Weights of a small GPT-style language model, trained from scratch on English Wikipedia.
Architecture: LayerNorm before each block, rotary positions, no biases in attention or MLP, tied embeddings.
Training: a variant of Adam for these matrices, 120M tokens.
Each number is 128 + 32 x the weight over the matrix's rms, rounded and kept within 0 to 255. Layers, rows and columns count from 0. Numbers have three digits each.

# up: layer 6 MLP up, 384x96, rms 0.0772, rows 131-199, columns 0-95
# down: layer 6 MLP down (transposed), 384x96, rms 0.0773, rows 131-199, columns 0-95
up131:148149119120132231123186136108116076115029169180154105135111113111181089096087101113122135109077125117161097124177197200112107162133175127132144124133169129123186098136112118134165081095152122138070145110109102120082117126183128132110129133121105119067073135115131130162178093050154134123
down131:082111147140104077165102143096169169117117130132159165102140097146086133142121150122113108160106119147103124165064110135162071153087125143178112132175081093117105154148051201131159156151112158075160139157115119148174184108071130085156000099155194104160126097124154171106127177132111120145
up132:079102086172082182141151121138121158100101167093150114124075126133113165115123093088159098119084167111140141111166140160161083118153065107164153135092078129138196178107107108196098168169162108187137124112126149113122158078101134065126136133074103167108117129121115144156113148100162120147
down132:146135130162154128171063172166141120177099135105140145142141139095161125137109142134193124099119083107106143119134129068065133102113142167098096087137150106158160097126134150109104119118095146108144109119107112077128103107151111125144101179099138109146094123089140161148155159077129104146
up133:095098164226129171110117167128227088135120076075149113145086065128099146177196121149170102169146137058156169168170075139068124107128082110111113161102117117105157116153094024180166134103108144192136157110145142148140140081117140124088196171077161156158129110178103097054121126107101170227
down133:205125152070073119107117097157159224168141128145117132105140157211134131122124189106102166077134125065146091101119127156089081132170170115109156131074110164106170036132114121118182118108152118134102099132145140118134182171188187109139096103159187075143145163113076100220148085112117150115
up134:148141131121141168132109128106194142143106109175155122123121107136166097110169092089119155168096093060118153104126165127161131116024138095108155091080087020132131059100150174072156097142123146176061116138122107114159104174132124120125165181145100143083125048101082140166129102154133203158
down134:114122129105153125164108113162102131145143095107128127153115096091085110077072108126138085137133151105065084146152098129119130130157130101155154112131137206093135145154061145118067147148111122109145165109169130055121105181126138109111140130146187155144107108204177077117111145151093093113
up135:143158169101155112089163193166116133106086138085092134124092111115117123135123154086083081137072135090145150105163113167124095169114164115118080114124165088090147099109186102153185069131137109191113183115098109129140176126163140095124158150087141132149082131186160160118099186129154107155
down135:137170099136080144137102149163183137166150121156081181148141155118128177112137146109100173130078157089129137104061136120144158136162128128109040172146097138094138143117105136158167123110148111106156124153141117122077115135065147135163119154136126133173114126164120177169131081148106145120
up136:102158126161186150137149120133106119098079122105133094134103157128072149126139163133142158087132137109170154076146166135084120144154111098142084139128107075123174173097126100148155124118145102161148148058159108076113104182161087133126149145096123131079155174169113150152240131120114141203
down136:084142142185127114136132145168109118148156140086114130121120136153146142112115080162135078199124113064134131106130108107119115125117104143139103119117139152130147093136133079107138161113136147104128121135027120153126132131140105185129161117186111144122089138147096129171154129135088130130
up137:041180123110194162097166116183127128154146177088128113154151165124233112079138071093101133135083100183161111138093133154125055109081102136150224122134096065136144146183101108125114121163114082147129092098104132099109147137184176136095166118107138105129147164194169133168084119095142130156
down137:083111111063137103059130154165082069171112137207111155165061155145183082104103121098097136110172127157175130125137169176054127165055187151173155152113133107097111190104119083129126171083147179155154142090087218126077146065091178048102082143118114082159134107155159172127080089124193146151
up138:128108138112162146061081145158091129149153119126127111095149145154165070158158114109034098110099094117159119161114170111182114093115145169065159118092083104087201071156147137163125122146141112192146142106158168074129108147071153135090106100115169135099130113140137095182143146161175175137
down138:096107086111074139174160157165149137134114075108156083094070160143073139129108169077173169158148197083122059173119175190129133128096090173095084110113130145123084147126094175078138086187166130130145091175109053132186129169112105085139138172161162120138105145111150198155107131075107155096
up139:126143080129156184128092180128113101155180212124174102113110106141129145128129094108131143088119103115125153107083103150205102163146096111112120135103137033136170133165146139187148129133147102200090141054099112186190176131127132124081101134093130054097159150081074106123145139136155126169
down139:111119106129122231098079134067152157134151180107133126146143125117153209110103068149162105123073128085132150075109105152084192125096120134102096117161104194126139098141169086125101122139072158084112104106106169055127152100095128174143070166126241123171140152119114133127102141096139139177
up140:131162126128133153086133088121133117086114165125184154091135118127134170106113123074106152163094180111130162129109165124090120126117101106103147122142133187141135084088049141094112145131142116117168099129140130138117106094115093110112142157138140145166088110146113215219177085096164116152
down140:175105123152133110113134141100083115151129100101125147114084140144127081119104118159150121136120092181106149103099126111149143158121134107163101154127208044083106125135139070130081133098096170124112113172123114130139086154144137150135150100099121173163077111142166116112129115091106135184
up141:148125192101163150143129103161103148110141139129173099111130058109097165104093090113133125097085110129130157078160094132106135143123094184110151098103087148143166100120110063153150137147113137171147183113139158176153143150092136092121177107118091114156057085110146148195153129146095149135
down141:122059157156145091140094152113186115171075184157145175115149160105078117146088114122106151152198136106132118149116195109139150127141078189151052112110143070140063139097116090099108118159130156142104153140133138141069136123143154202117123107100089139131100147153161136136146130119173130153
up142:073096117070149139131165163118089155126121140133148161136085123117119124135122122102133157149111149142132112084143089150093095167192125183135138135132121135073154175170101124087147175169054075121130107135151129053119083083143102190125122160114100115124141143111113133147165097120104068140
down142:167168148108084106161108142113145141094133097148097105123157171131099119156131132147083140131129131136084175124129164082165125135162117125142171107127057141170112122102114157150158101068155159100146126093107098120151156176108095112154138115180100097125149147132109145100141164122106181113
up143:146168098103139185175161181151096140164110108105115164119134061154170081116153108054124110129040093144160149106137119131146118112172148076173105137125115150132148156126176096108191114122140136104079152134119148142128164109131162094141139088169123105141123111179110159162110149086183137154
down143:149180106142108188167097100149079177150151086150154110132152144142119122083079089118149170122100113143102088088129146134107151103146156177132128146167135117166130210126141086151133172094108159085098112106080141171129143151125107144118109102074121047118118077121202117094115106141094129108
up144:091137162152105128119132124160124113106128139098129177114085140135173155121099152098074133156116116111077155200129130186128141105130096141136118137145177114065153140144071136123158072134143161177124165141122063114117089134101170148110161163115105091132113142132115201195151108144141093135
down144:179116108081149153135195183094083199144097122120135159131133120119106138138154157175127119159078111115147084134117045104096133159138142155117158101138127119157075156122101113115141150158102162105171097151080161054084188103070135059129121086174144185136058142189161095138109204108137121124
up145:086109126169154154094082148180133134179183146171119131156083131157156110161088113081145062160108193095183159106163178166104162183139137128123133097119125129168131114145130086187126114086145178098125136132098116108094114156147162124110169108122173153121056110160153114134173113114141139127
down145:123144108093078137144125085126110157071163149099130172160181143082139126129152184165089107133149116139101092123145151123173104098151111120111099060124122131076158142126128113130163098157089125135151174126104180147159151097119143169113095149166071088159157109134155144118141128136117140074
up146:139119120130127186121086159108103145097129171109170086147064128115199103113143115094144122115073169134155080170092088123072190136123156085175138091112131162155127165100090115143138158131088071106126139104138118141134130147087067162172112080132125170125143129141128118191160149130132114162
down146:144122178158056130125143026092085122112127100123064156102099131156171143132156130161120126143089168135128169139152129116126138133138143091085139118136176113138099059159088156125144086158142178142143133126187137112182169151158174101055118165137159125157109080084105141114043172122141125124
up147:108104116129136178150176161136120130163111130075201187127117086131169144153155074102138116099086183122115183090145128126127135137128091207131132186162090136117144088097142075145157157125132078099137147101154069141098151111093137118075129119125149068146109110133105155114145147103152146104
down147:099124112112172093152172111191175104151108145119120109143100126117123114192174125096150131145108121130112198125145102114118142150053111115085132083197088111175149154181095162112124175123151117142172164117127095115090097153122086136166128157124114091085125147148110150156147181078143141089
up148:126171154101088151151174114130085088032178206134138122102027094139129097100096078117146112154098150127169117144123084181133139078130104080164135164130106197150116168183104104145109115154129145142105186073111092150123109159094127132103162093087099132136074153176151122149135132131129098135
down148:103146167188117121169070164144114097128150131175080124135214137126061060132100145163097151100136141172127134155126074145174084113087150127052093133136105173098125126140148161145188125102182113133146087110150122128153093080171142129111138154162156180110133103098123144127144132118242123113
up149:136123148174152121132115196092043107125149133122187099129126118113108114119187170149062100128109141104097142136100159168121136100105174174123138159071116059108188144156145104145155092144129174175109137115086098095117120088136123113142179133140140144186128138111045104137070050115202188136
down149:145143136141108146100122091103121108136121154110018093157079090117148150102145125187140116136111130108118118127083148136135160197129124168134060081057110104103143157134105120102077107077069171124188107158169113202121047209176208151151113164135119127170179178158141119139137143100190160173
up150:108148092142087165149134094126133148093144198105144147133113124118087137134135133119151058075137153127113163118162134148114065138141113106157160156088143134120128106121133141109146128156127110134109070114142183100110135115137118144144132113117142114076171137125161146180128185125121120099
down150:167186119207126077109097125131109136109128095113139141137123114079154098099143111146135168152128127129103115101156143168114160110119169176113082128160082107160156119093099152134126152107096116110180141141134084142176149150127137118130123152137129099132122129127126119169156127134109079148
up151:161129132128159105128081147162163160062173145176109113163092108095118139116139067092152158165108109099138133124146164228166134060160101131148091124098104146135103077096102128131160121190051108136098144109155105194090130141110155111119119113128114150153103123102071173125173160148148168102
down151:142077150118162138103076077100104073139106149105135084157106171106119137155145127118139080136186137127127119135139127156144175065134092085113152136098129163111193145122141167122123144102148141086114179123150137158160114073071124101136150133119143091139135142144116080164137119162091102134
up152:073079099133141177151115092188158082105180135118124102075111124166145126191174117155121042103117124124097110090132068180118014116162099116087153161124161124133154158107147105117226193114134121128118172162156106158046147152056149194139140129095113124105132069172138158137126142113143146169
down152:138115161139104179122165154158156128154169157081157145090136132103150119136121161149151191141179166069117168107164205103131081080121096148119145128147120123125083174133131106089193135162136108116092142158092150111140169082069096208136165049130133140108154124099080145179107140159137133179
up153:142110217194131153076098117110113131128107181067129151119114101108205115142172169177099155178146149092129177118150185154138101109119155181200167165111100136116136187135132109180132127059129142135112081066147079171043160093129119122071143179086113122117116139061132140082092092077126131142
down153:145153126079113109162169194128101128173108106099132126170151106057255128123124113161139139080088163070175146135129135146122127127140175116094083146088125130081118159115174159178180087064084158090128105059102100153056099135151120155104128056102083095096082113087155172218170081078151112064
up154:133136125117107108179131149087058164112073142112096155058106129142125174129137023112099127113135113164135167145151132163159157097110107106182090125132152152108167151099137081129138139144134023166103193115140117117081131190136129123074188107126121161099110136087147167141142170120135166178
down154:103168125146114087119075059159080106135098122160106093137095115148093143162174111170155128121180154136102108124110109131128107025146065149128132127148084106157158146130180156161132145179126150136098144115146100083174112147128085175116184106119114115128092202148103163165166149053109135176
up155:099094152161133115161158100099186123098189153200163105111147065116164075167125067060119081144123143136147093128087207160113090153185088157109149108128120107174138136222151024188100153141087158154101089147112126114101136142157178154099165153092131121150063133051148122065107050115117204144
down155:151139162111173088144145164177075108105126109145118211125092111139104139115068167162154146169129080123130111114209118160051047113079166115136082255152180078142157113152126089112112124116121138135125160080093104124209141124093175093141180113045117113086102091168100176103075139136096136146
up156:118124142173127098114096100136135100166110151145107192150127100148131078122148110142040123123158122127194159141124120137121171119104133121120166094164116151063135129159173092125156106150111160117124132121127101112119115079121114123081149119085135090121158093102088159121100137184150134208
down156:147142098091131117187128149094093172153185110133140135142142101135115174196103163135209093152116130146056139097124117055138121108144112126123126093096126120194169166133132129132127146108103103176101119149064167121188156121111110155146079078146109146140053156117087158119116123098048108088
up157:158108125166156111164142092108048107178143133147148164082106104123125122099129108140099151126069119119136147115095132145168120116119153124134111134076111070144151145109123115123129172127140089123156139126116101186119129122160144145123118081137133140102108137120149105120110135173122153097
down157:111149135104116212135128143093169165118122142119127151171117145122144150090088113097161159137095107144114131108118118139102123093127121136088132151165165117125157083151145108094141071143135156117120109122106140070132132097123205141174088156091137137139121145139124122107112134114113125110
up158:140127100185121104122182118135162186127096137116124108135131147158115108091128147097125142147113120120127153177099134098110145108096085115144133152086086117189139132134129130136113140146141088143167157132118129183106147150158120101128127124158111104135100146117147118153086121112119145145
down158:128116124103116100123107178119136088144149092177084155128103129129127150107072107151158145150154109130141114112167145102116115156183124091148109141141149083139138110104123088104138156114167181123138126129132160128216090144159133086169080163087115129165137132140147108122117094141110106087
up159:162061104108157156125123175178159111129123117074126116091045141152113081120197134126100123100088200070119101133140120132131105106110136111120151144129109076112136162125127044109088171107125162174109105135146146158093181200068138163100130113167110168192139096177164115147129161111108156227
down159:098151120085196186178193079104120082141110161121118128053115133110096085116123127089118106177109145140125124164162143149080088125088160180136069098126195122065091184092114133161175110145154145189099152165123093112193167163132137104115169173100090173083129148109175188111087085129152159129
up160:082138086147137143144140145107141194104110137069189113068112132080182156135181077103169088168119137155151161119124139134164098094146109059103142117069105105124141136128109146122092144099082110081146105101159124138144080078102119119119159129115081060069092143121131121119140075133152085140
down160:137169104154122118117117091142113109179106162131138111079081132201143138079158049092149150112115095110144077118106083144113160190107106144117111158170178134118086099144165152094042129104110124143139126134148151185129111127131087141103115090146103168176128100119127096184094140192141114162
up161:178124092163159143163171142104133136108132155135136093101121116109179038133166108126150135133080170147167122112088104161119114075157151124154140087089156066175196163132174121132148086150183105153080113119146142093107122162128185157131182154138151129082127120079065125131103111100146148127
down161:161127140131176133130120099121139090060124158106158127048135106061160135175115127135100081123100124115118159112132193153142127148176187131128072146056120142124106066127146118116171124168086093147132066097152174171062067130130140111066131158121142157136166098156081109138089113102148109145
up162:137144123172167184131127176109160102132078124149171125135100083084130136101145137124115094164080136106074158118106170114102150134122073065153054109137116106186160115071065145123093072145157132177098115146133162154164112110127186124131140151105145133121100154118150151131108086065206161148
down162:122093210139068075166176094096095179151155148122121099115135090157129142128091147149144173144163134119130117069082116124097131119120140108132120096129143106111190112191116143116100148127148119057169145129098122152204159158120109142151105106133126060125173128113198133132154163078118085140
up163:129115113173169100120112149095161070161149170184123159093107077122153133107127086067112099119112173124153136139089170123037158084105123106120142153082133120166125144193181122201063116117117125126123101130157126107090115128144117142136192165107138150142114176165163087149131082124118159110
down163:129142132104136179076119053128110124177147114063113134105157129119082071114173141159181069127135082154114132151224177132141100162184142187118123150080090128090154108129170186094115105158144133116082141119118193137145145130127124111148182146127110120150129117085106116140147104085139102071
up164:069167122144123185157138160136120098142175145125124159149139089132119107122104164148128093142098104151136072116110113168106089180127151142164124172114107075174149135161131121184087146072102164124096127129139102113098144186114176133130107128118108095129082128131104086118180132090171150118
down164:147126089114105109166139136136088122113127111093113093150152108131120170148135096121166120157143191099133142108129150114149121171136151097130135075139077140138101126100128142139208115161117148156149167112131163160129118124132082139106089133108147136169167165116200184149122170151145113117
up165:154143148125121145116136210145144083134195136172116086131115101147155150178152156126150120117092163077089094158125122179113067124089101134110144155085032145140160088117163080147144168134094098103120117169154117135103072116095118104078135127162087098131087135094146137109166101080123111159
down165:133103100115140162128178079120086138071157101070134098146150200101099179159144124090131124141142107122152119142123143156134162145095128114182176112145084103167168195138107147105159146115219078162155145086179144106128146129142105192080136136157115140095115156129112079135136082101141150144
up166:134130160123149177126144144163148131119108137107164145093088104139126163139105105085132137116069110074095112108123139141128060145160169132106092110126149146175157155087170091151124137106137112141111142120113143189132122196124133109122104107071108136197162105093100101152084131112116106150
down166:113124062105141166088133147102119115192178100133088182148152128111119174157108139120191099144135151171154093156114096145151166116102094131103160110135113158086108173112146108129109125082122141161154106121137122106172098134100090123146121188183154140088122172149171154139131114120129108126
up167:081219126137103143153114156078088089149129157097176195066112139131111110137101055140117141155123139146163149098130091154123129122098114160102093107109122148147132181174138097184112136162127127103105126146112103092116161142122121159119150136145064140162117126150082145134132107167155135176
down167:140100133161159172161113119151096124173136138124134108161115137132100141122156146136139127143120134093136122107114151119129152153147181114118087134109148124099093107168157045115144124183093131106096134164110133138096108104122112164125144126131100176171115118094119117137140167184165104105
up168:089149103121162107147104157128153148116103128116181122102138117063107148154129123080133157103112169102122147125127135158150124112140118147145146089094118137169144173153136104158141137150135138166151098114170099141087110087102154119117209119159138168138071087146082086135116107127115198145
down168:067138189158164112148070139149161173143087181113160139071105088116117159161173095130125145107149153049169136117131134187141060128086125104177197102084086141137165169122088160144173132129113111132166086136178105121114103125124112128079187141104107126137096111171132130167164140148162139159
up169:150112165122124161095142196140133116066152136118107107081154139129114072094157136145174053067134141092110157130077082108127085105158146146129108087070113151136156197106138127114173109124147125154133135112212146102135166091113128131111157164192115129105095156120162173142119103125188139116
down169:083177087144171080106136146136131148142154139152114158137135122143109161129116169086112180173136082123127177079187108138144154171136135125111147131151117127121104097066169074127131130194152055124077138131142072153146145056130151122159116134125105141122100110096126124099122139168160089161
up170:107129203117138156132126152108094139164125112062162107116129132156136119135150102132130092152148122130132144125139156156150075105175125126135093104067093107186157095103096113162141124142113123102094160124151172094156166122154069133143125097111115105145153143128145137146186134106194109124
down170:120157138126137115083111164172142146136170158113137160131129163143137135122115179121139149126116149122168173086144129176139158121159153133082137162126177117107137095126142131090102161087141104123146163135150118159130102083154129143139090096109158158140084161081146102129064174160125118148
up171:068128129135115133068130197122158087062171157172141127102142077137099099150167119120068136159123129151196120134097162166087136117124125100140174142125099069145112097116153142075109123122115148116119070074156094075101146176165114140121127172139157153118173144112109134172157073170174199105
down171:109167112044118116140087111090143102120100083155127165110176118121124156142133121144240059127155119144140086108158161070065182120122043096146125135165154113140117138073105184132084123131131148113111146097105114074122159127145111156155163120139104128082128111116095141130101154108189105127
up172:096104118101166101091145103131067129170127129113142143143095108147114154111169139093062161130135134113144135137110138082133132115103140148108112149146133123068154156174163058116136167128098141089142128062158109158106077142098134168096150114123124081144108123145161144141073163161139115209
down172:127154099198120159153116128102087140171131163189067124108114161076072105087156087160159106154150120182143130134075120088078106152118130178129109137116106130147081164118066149091116106125113159180171120106085135147152187119120145107116103175126091114162118128090095112168089139110149131146
up173:164182090108200172058130090093124122165105159156104099129137125133127067143099081158124150145118102076133093080101048188103105151090142136163149153116130112139088075122158136167155125151092057208073081051149091144117198100168130086027160174072079094139146157120114139143151170045145150189
down173:175158197150166213086123162095205078073175131118098110109107104154029148131175066113156144034144097081189122098133148119112159237125116079125155159142104163109167083180223092106113217064074061069157137134154109128092078153098117119116088158155095061124165147106122176114157077122121183101
up174:145133102224106148110118138150068107099168145098103178116041098067193138129156097075149129151146127110144120135162093187107085094135181133178140106129133139127126178085134141135100112113088074137093076087138066103125117115163035110167182089108145124126099077099134135131088166116109127167
down174:187117160162116198074116091110145126163151119183139068113088146151134117197115060181111097119078113145171166125100156078143106115155122130167170242115142097130151133102097086092105101142064170182131128104182061150151091189132114157092155071080114098171146155109192158137124119159081170122
up175:156159086172178123048102146113149199117124184085126138143084104132175093121137073106063132213137090106107211133151132122132101108095164076149157121099122151144138136152075121158172135088114150124109106098129111199113123126169140150117177149109139081098132154178065081119118126102147112119
down175:114143146126170130176229099179146051115127094130219126072127157138149166121092121161100127116041162081182121155130140114175097095121147095202134039131162117086123145121158191156149115174132116125067094150083138121052180113121110079137182121090134155110154121116132177129213155121137150176
up176:107161115121146162117089109148117133159049145108131167114145123170149118139111147161129103120140114097118131076102089121140110126107119183138085150153110095119131126178176118110131135115115102131085096090146088107107152204147145110102129153187090076157129127160138135118154139118092140136
down176:142044123154067074136088116156123138087152143090104038126127158134127104082168146086136121135117149141156141218128142069131184127122155142118139116085174187117172088046086137165127139161128173103156124145082143143120079140111144152094141130087136121105113105108112113141086093169100116107
up177:170087058143134164167112118127146140103158156127131153103176148122169112073151101123122084095166133099148169149170086141122103102098109108106168062128103129126146134114102128115211158158106062159105135126100180143126131099140140108100163172110099143143129125145081101139091155106078174166
down177:150217109107140141141105142080153081128148094117133086117092098136104171145180116162131135182163167150094092148098128102153124159134160143106068137165111187166098187115133132100129116149128117115125108132203099124168143159114115168125124088161127132137110147141158187143164144126174090131
up178:046172151162167146142112139114166164124150158163114117129140131132158083092098119129149097142096143173155118093134088138142109096091105158104122104132125118083168161125145117141147156102141133104076145128167115133123122139122143150142139079070142090084105163203083114165126132092127107101
down178:138108089113092112123154104091108126149121180048103148147135086123082129090134080118109114132142142110142084153161137139136093167147169151111153133173077117146102108119126132080135098170138151083141151150125165132128107108115114116158095166175129115181161104126102148077088131187097121110
up179:096121138171137117117136094115159139116130113119129168139075096087102078159122110114137160114140132084138220109107152171164169138063158119136140023125105146159125102153100079121130117099124081152082153120162093087179121108107108140112130100176133117172101145191166128159130137126103142193
down179:147140085113101153151169136130166065135124103163096105195131144092120168142117159150166143173093134129106143146130106102126148123134112175123142152125149142122087098118150057098180126146141119129080110169191138187140182102121071120106132137110148110142117071100099085100119128150132084159
up180:101124149167179146088104159073216122169111111132097149136117108096139057133078071102168097179168167158101163159172101119064099127012162166134183141150102079195167163177141155120113153174126095167107154055155131097085146097175182146076144144112130158077115137099160116128134126123140156162
down180:177148130167125212161143189069125046038118103131178064236134139106108092122097141078110125104121130104111138116149089114083067126165175103132119141140132125166112153156110136103090152098155082148138173141164126154183124157136074052095183143212116061124126149127151138165088096139157161088
up181:102151108111090121126113152155137124179115126139119128122144103114166064145126134140017105125105048177144061132161155154079131120041123090172080144093149127105118177159143150157119096092149185135138163062145102111096171158117114138099159123085141144145114163192154142154111094126186159109
down181:132144126116178153075087125135157139117144145098159129197129152144161129141135132138225149080145149159191170068134123109166070119166157137059086077143051105144115131119065096074119166111109050112146121119141121085186211130094094136150141204108116128170124139087113190093145113131051121107
up182:147122125112145155121132181140095091161160133106223130138072087141132100134138123112113178099121179125137168158063129109140110071136124155138073151084150117129124158127151104125096159155159092165124173089142096142075197146114102140113164065140139144149104141151127141150140124162103156108
down182:160173152208131101131115122184120159111148138135119115133146171129155065090154161133090157157072183075109114091125141103171168119155122138150122152090179131095137066142145103152098125122130135137183140099192123104091163149123152160105103140164141129133085073095135133122111158124139143136
up183:102125119127098084135112152162129121116171125100146122102084132129192131157107137129148135176127167159100130156132077142127074072158112095153134078130094144164159129164134132140112186159114092153059136119142125103127171102155063147131138171134181138084146039050097154141113177120160175128
down183:195110154125151090112082199149159040131097082104138097147157120168113191102071118156090147161084116074117118145130123109150145148137117085115111150102162121117121067139156080110113097142165099139079151163089112088144100098108090081111123144153152143126111101162144118144134130111178115135
up184:128176083196136097154104125165198111121150098165141208113115127087148071168127103111114053195130109127129173169176121101120107119128121102153134173096142091143119133150143114128136097130081053178130111151170137068076171110065048182122139160120107152107165088127136128143110156129167210162
down184:089076095113162150110104172121109154127192105147176133166118111116111116066075070103181119159151112102082196133166085130111187111115058119132169151127134144117098108121125108138145160068187128117165096154102149113121141095152077096163143184181077149124108138118108112148140085086105129155
up185:120123185127127166107168124094152087094124165107162044166112139092197170143122142059117165109107135119127078083115116134091119122114105090182173145118155129131145071125168104138105136147130137131127155091146159111130103142142083175098219159125099207130103141169123099167146120117122137119
down185:156177170139149094124167133133165145131123002119170087167095089164118089111139179133091149128163169177102138099171088087173131139172135129119130144152129115098086145101139146155202169101155134101131082083150191118135149091120098072136086087202122117148123125109108168082137137153099152154
up186:108076094157178126202150123187103147179092207134184145134124148101176115132230151122139155135129145118115108110114166114055086060118123186123159146097171072102139098093066127145127165105046131097125105094129158120077067112123102148119163137167167154124128106066117165156169139096125143104
down186:186117167172120153178209149147155111096135141071087113148083099133155106163099107092131152188114149158088173157099141115127117143166145128115099139111091162140087063106143079150075138136129152159118112167158126177139161142137110146158167131146141191114142113138128135107101148139141163098
up187:151138143080183121143155150135121149079135148150114149124113101096128118159146124155113106181033099046115133127123117136165111134109073074116126121074093127155155122193133086109129144145068133124169101123174120082166172126152109127126091158092096126145147170127086160196146090159135116186
down187:125051144173126163144129154111179130123166122094112186115120162090109135099102135179090149073163143159112172109139104177122128132136063120185125169112138138115193141124119193164134064111104156129184120174111133112102124148168136076195165148124126148118074110056099117163168117119143186066
up188:109157099116119143159110159177068126150098136130173158165095056132177046205119099089143088104121151135171115146138085096116119150099135130128092181123094131107144147194129136128132133092100097144133105145163080064096141177082094172096127103122094121140149149161130149120199208155096184171
down188:117089159134169164098173038081094157152109218154150117117124136117205191069095176032096122145129158186160120191127087162114126122126106102152153060126133143143109076184119206141119115107162154152099102103167156127136054113127138062182081137130065125146119158100189098113121060132081103097
up189:065161135177142178115106104145144173134144158133133142165057103111180071120154129116160128118124204085102104163079136159176153114074164146104154064077074136120162169152153062161100109179134135127097113127158158153039163098152070137107119099162117111101111074106154126116124122157152166162
down189:100113144102138138137115117162232183161076139136104230148103071060162090100136093158091112148142185142111064120169120145100130050111142168142136046017074135149110196136131087085119106180142158103151142144168087171088119140160074138089188158138074177158122046103176173139111095148141118144
up190:127133137126140144121132134103155080157118122121145125139157143116100140197133097152145119117065141132126104133122109119080148151142164145106126087151150123169168121094108101093124182153105112160138142117141138182116102106137087191139134144088126116137096164142074179160152130115156127123
down190:160167136100165073171132093067120139123119076149120112122142111068128163057072127090096123124149122172144133134150108130157121079125073139147123109120070094103131169147101176147140132114166117138107112181116076124123113124156185135098121098146096142113101143132197102097098073099107165137
up191:095128140138080133102144154105123133117110161121184121069117072145190148172134098091109141139111120129127082104095109137132079101122089131182138134188146140132137060125188132098142105130126146157121095154179123104132129085146114107157125147100135148140182076142117141198124126142148135108
down191:140142151162096147169095153064139082140112074145149124147195109156146142074092094149099130114080120139146114151115104114131185149064095145116126164099150150093136136109140161155144132102104166147114162134121170109166089136166107109177110142104158128175113122133151160118118087113115127097
up192:087207068130148163118117117099186121151160096192164096128124088084105071123095134161094099125179106129140154107170086189112124175134124100060086132095124104160121132175164132183113159160094117145098101066164148057101140164192126146117145123059086077137117151183166135100107147106146144168
down192:176085142173123199109106140175077062100129116042114168111117155104171155072121162076163136188107064074206090183077137108102114174119159179104177135157135128141119128146152153055125113062135117113136114103163096120097185108090112113160154063156112142133125149129173145128140100172195085095
up193:113125180146094179116152093150086116099139141139167065122130116110110120154124165154127139199099159104134152024085193150106101073146165147160113126067110108186133110154104061161125113164081138134131142064158170152116103105136158069092166155087099122107124138102105092152144117131172209164
down193:206077133148200156114137071093186099147145161117117158129163106110109067157149081149065109145102177051135090030120156117153155104118109154083176136137142099187136151166084102173119136117146166127169082114151152101082121207112112143118123146101122100191100101110135139180152131139191108178
up194:106151214134180125153111116176121147131141121201139091129110120143104139198131150142095129150140162086129112123168155110073095164087128127141090116138116093062158175135163106134133109129138052130138130086157054162145159108105082082092168133174074093114139139177108122180176117133107120156
down194:170095127126113135161153125096084145141106096135175165096092162113145146147170123129155159099161087124132142145126088158102118142170046115153143074165163057149109090099148111141099101145079138191151148187174167179111133154108129163108177097117186176091089144107060143124117120074165169062
up195:104169147142117160122104126115062127156125146123168100130089118115135099140162094110139057137134127151152125120165140139156139099073089177123133125130188128149191111206075100199190129111134118179089154127134080121116157141132167132107124124167067051130090108120099096107148095124168134142
down195:167108147194124169055074100115161139122131141133141152122187148193154090099123137176122145086116151069098122160131108095118108113181119169171110137142151145111130156087160143183145146184136176128161106062176124136135119139088188110108074135121103122090120128087079172194183109163120099189
up196:195117133130189131123121137167149142132131170181117047186094145105152057107119116080125123147069131138182105131130157141156115143171091092166087181125056101118112124138178119134107100126112167145128137118155095155085126105093112113087115142055119100098099127133108191172070064096185077158
down196:105174141179114080097118130099132089121054169168131135077114134080147156133132069152140152080154149090124108074115142133124127145150187131084085175088149098124154123115144127201116128116157127132168143127168082100150067148079117143110176054140119076119145102150155115130131124140167156135
up197:023071095190080120129140121106118134167133173111147082118096116141165140153120126091140103066126174031118162161085163135167110138164106100124162142125138143138145077182121100106077185116108123139100154153135118110137106086157133137109161120096122134134119109128137123166182103093147126157
down197:191145131113109105166148078123135092130139077176102107150106169149084059077140080098106163112084122158142082113139156141127110106157150210114106132117159066141169096118143102099104129116119132091182149120134131142162101190111094110146100160126159131172134131084113152131121109154095104173
up198:088194088108154131178164108172086090113112164098116078090110124123126114093121113134141164113074120152178124109119121115125107148169106106129110198122156143150110154101132130175142149185120115120141142108158126154073141123181117131099132108084102131103157129116129135138143129135123107144
down198:161127139147108061128117098130069106071153115100156131132143169098125133150148106085112128059122159149102148150143146137150125168099139131145149078089125123171114141127150170178156118068150073114167070093141142098108096137094164067124125103167142098152130160157103109135141102131165120127
up199:149123160133105101123065125124134089123124159076105097082121129151114152141146137117151081175112134071109142082124149166164092092169146126148135073163136145104118158122110119083160124106108145140164130116170114145088100146104137124088112128134112110102133112142102129117116132160123138131
down199:112132178093113124134157132157095113142148108143112186137135128141156097181167137159146144123112130147114134120145161139097130122123134117125088115099154095118166152115119123137093162157138093111090151188098111098137165108148128108174152149139145088098182092109122089100159159109115122110